config.toml
n_layer = 16
d_model = 768
n_head = 4
n_kv_head = 4
head_dim = 128
d_mlp = 3072
vocab_size = 36925
activation = "swiglu"
norm = "layernorm"
norm_place = "pre"
norm_eps = 1e-06
positions = "rope"
rope_base = 10000.0
rope_fraction = 1.0
qk_norm = false
attn_scale = 0.0884
bias = "none"
tie_embeddings = false
parallel_block = false
init = "normal"
init_std_qkv = 0.0202
init_std_o = 0.0
init_std_up = 0.0202
init_std_down = 0.0
optimizer = "soap_variant"
lr = 0.0025
beta1 = 0.95
beta2 = 0.95
weight_decay = 0.099
lr_head = 0.00615
grad_clip = 1.0
warmup_steps = 200
schedule = "wsd"
decay_fraction = 1.0
decay_shape = "pow"
final_lr_fraction = 0.05
batch_tokens = 262144
seq_len = 512
doc_mask = true
train_tokens = 899200000
steps = 3431
dataset = "wikipedia_en"
Each number is 128 + 32 x the weight over the matrix's rms, rounded and kept within 0 to 255. Layers, rows and columns count from 0. Numbers have three digits each.

# layer 4 MLP down, 768x3072, rms 0.0621, rows 711-739, columns 1632-1727
159116148126077128171188083142136054130114124187090131120160102107097109141106130040159138145080242119086107106169162148128135118136102072125137120173120164139115187092136115055152127150132131151110114149120074178143092099158148217151136115110125159132214174182138109125110166167117182116
158141128086133127112164165075104096105142160088155179144169143143074105104180150153169105161076136167101074090115103139145123107177127105066128136084129120133122072130125117132091143177112087107205139117134128113161150104150201046106087073101107087160122129179155117172099100143132118132
152082136130134137112094139150191123099083122144153156160135138139168068125096095170173166117137148144093118129132093152079113135155092146171118133130099132090123124134098114125065149145165065174155093111144149112125137127076210117121135154131164112140131189146119171101135080112123132122
109148152118185124123139171139120149080130134083151164097123153110155136068108148137136127134104108093117132140133087119089126114096100119192063110147107068131115125090134142107153125090116057168131139118117127132135163130089125127165179138078072097117176070206128134120125076088183130157
138090194131136120148178099141148070118186113096085150149099159114120154096104135135136119104077100099178097153139175121146120114159137136129083119146180072121128113146082144138132123138152202117175126075172163132105119057119152138142145167138137067120163067121102149085054154115150105195
182164122081142173143116157100111159110113098139094100139102143153123117097128102121053155136122114107131151110105080098211138174137091112156159086106140119090097177136106134173141075133138112131152115152123114115166167175135120065094089215129146155154122176147155049146111174106149124184
142069089127181096104151171175165129175185153093143136149086103153139151140190132081086082107095162115164050148142135123078157141165109119109120073086136197142101153155106140126112176133102071127166093140122080173085137095100086099093169120112149114122176083116063085103208146126196140066
148160148193149076144094193088132130194121145175106214113172153155103136110138117112125101078083100082103087146149150088171102111104107081145115111128075158126095134101123107114217113140121102146179203106105149085129099128153148102055106124144079165117151132136175145109111099173098202100
113143118148114136196129099068161163080182085096100153091169107203131085128159092126153103090134104180144123096115123158114101145129096054101161155097138164148108106156150119108106154137118110109099093090136163065099134131113146135196124141140156126119135160156148114082103089187072064101
160140147141121157097115191117108134083133171145135164079165110088104120163169139150192163161194039132159112108138178124182080136208107099170141127112101147104097166228163137071171085155184111122119099164105109158106125176148168068151116136066159085149108105050081118154113124203136172120
096102130087133150095106075122119077093085100098118145108141164140137086116182216176111128111168183074140133162168136169115114148112116143086164156124123113107175115152084107180132118154121117145153126119143142152143119120159116101134049128119078211173099142178112089119172159114163119131
081116115138102073134131155059115103177115182113145064163122138111134107094133097079134127112126113160116179168098129152185095177131138105142137092115098080155122079146093133121157153047133142100139173057118118103096168100155135186102171131139112095054135149139112119173106044097132129201
135155118146145152223060100137123138201138167144161119129164128111091092146128117124123150217065113095078145152142160126105144137112147119135105101125131158127103166085110121143224130121130150114184144120057131163146121053122113133208143121114061080154081161080139151166128092138124128163
107140098112117135128143124091167153142145141113109088133122164076134107141112167095129076159100115096082150148186129084123111066164165111097139137095134156116117130054050139086120119174126065099125157120126135142096111131149149117139076076116143083162125183200139111117095134153198125081
153131091123117163139178092084072124133000102114124129123122090153122121222141120147050129240112133084165136112139111145167168111146147109168123067127175181119109087114118143057111144106071104170091153149123194104118251134185178160157132099142093145148140128140101080167091104188160160113
099122105108127152101125123129169096152134158126116160100155124144115144097124084111126136159104169113145142132123157136152122169091217125126174106116132099158144136128090117159140178123130155112100139136166132082150140140169131155148071114152149193142072078075128074070049118128104077168
136102088119115067089107139089146130111183156080125152135118142146170146119109146129156080128091089126091104109162119204129130111175068191116166097123152145107102120147122102094079069157106181079115106189126070151105126142115136119151173099158117088111129113160085149175074119088113168102
137137077143087146155160114081142150155134165109117102134118156162075058131139152158082124077127189156102102119111125118140149098087193121142089092137132129128129157061117174140123115120124070136152188135121135110148144124116205153095168111115127127122144138185126118157187128132126098122
193129130121165162149100155108164146151074099159106104145110170127130106148103134167110151143170122118186151108151183127156125150137167113113181149114154118104122149161097184053148195157090078156171162115127116137156116142092122204149145120064163150126087089103133098153091051129120106123
191118116107143120153123149129155052048106114178179161114077188121133095114130137102163129164140066166118127175100147140128096082104144163116100101144143078131127197121120106131165140134079171130143106159103129116095164132145076165075134088152112211108137127098140137166120135119134132121
120167158107133105112153096106122096128141102069148112106118129135124150144127155109114143095091169158177142084085147164190137089167106139099105174100131104144112137184119159157153199152155170166169140130130103101169102096153130095060161105111148136144132151156113069185123128169133113083
146122166132038126104141180121128107156136136163146171081173151102146058093102119169148125091136072151187167158140135094116096124171084156121152163092161066126178147173094102146165156126130051108088132098144135174134078135098091118103084138199140085124146089154155142179133108092164107161
117125147176122143129113089065179138106159123176099090101109083130073138118140088157133115149188103117127147128089121114178179126147130165151107076162088143135126133108144103144141092118103140135138083069120094159099055138100130149055090139094110146090153136142134119139099099078113139190
133120120173133130168153141071152107088134116135162131203117159143112117136147164093102107148176136163099175117092101150125082086109134136198130170086168182111098165112167150106139118100150179098096083148157065122134120122131135130120111109104132134102125111232153134096117087166123099097
149106084122091192070094121135106164142127134114093023181147140146164174121104187137129151148150132066147254155134149179086141124119121067106117137136099172106150134111110128151113092161124156082114125149097117125109173090174125110085107149085077089140149149150145087103162150169124144143
129143088126150113176160135187100131146124117096153124137064133177120093113144044143093118122138157091177157129176124102140181123130145148159176125120109069105127124126167160173078129186083145106120147127177137128103155088179113022134146172145100144173121113140154120106097147132129141175
107128100146093140111130112117128156102127122107129116162101086139084135130069127084124087195141112107126101128175133072082129130128146097115083093093110164152129116115137084128108102147194148149128112087079155112144107185165118046080150135158131177114184112130124138098082128159185106136
083162106130146089112131132181140092111164102132150136145105192164081151174178097130134162168188154173139107201136060072165166144148097104082120121119125122110097165153125118145090162108051116134180138133105166138134168118173125144123161144127126147120158114132116067150101139146131079126
132086144189122145123141088125108098109132132126133120121168147105170070089122117053149122112154110177085142150109130128107151174151121169152148132164122095118087125130122140069088126141043068108110136170113120158142105101073121113128127101097157084149145124132095109072122210142118158085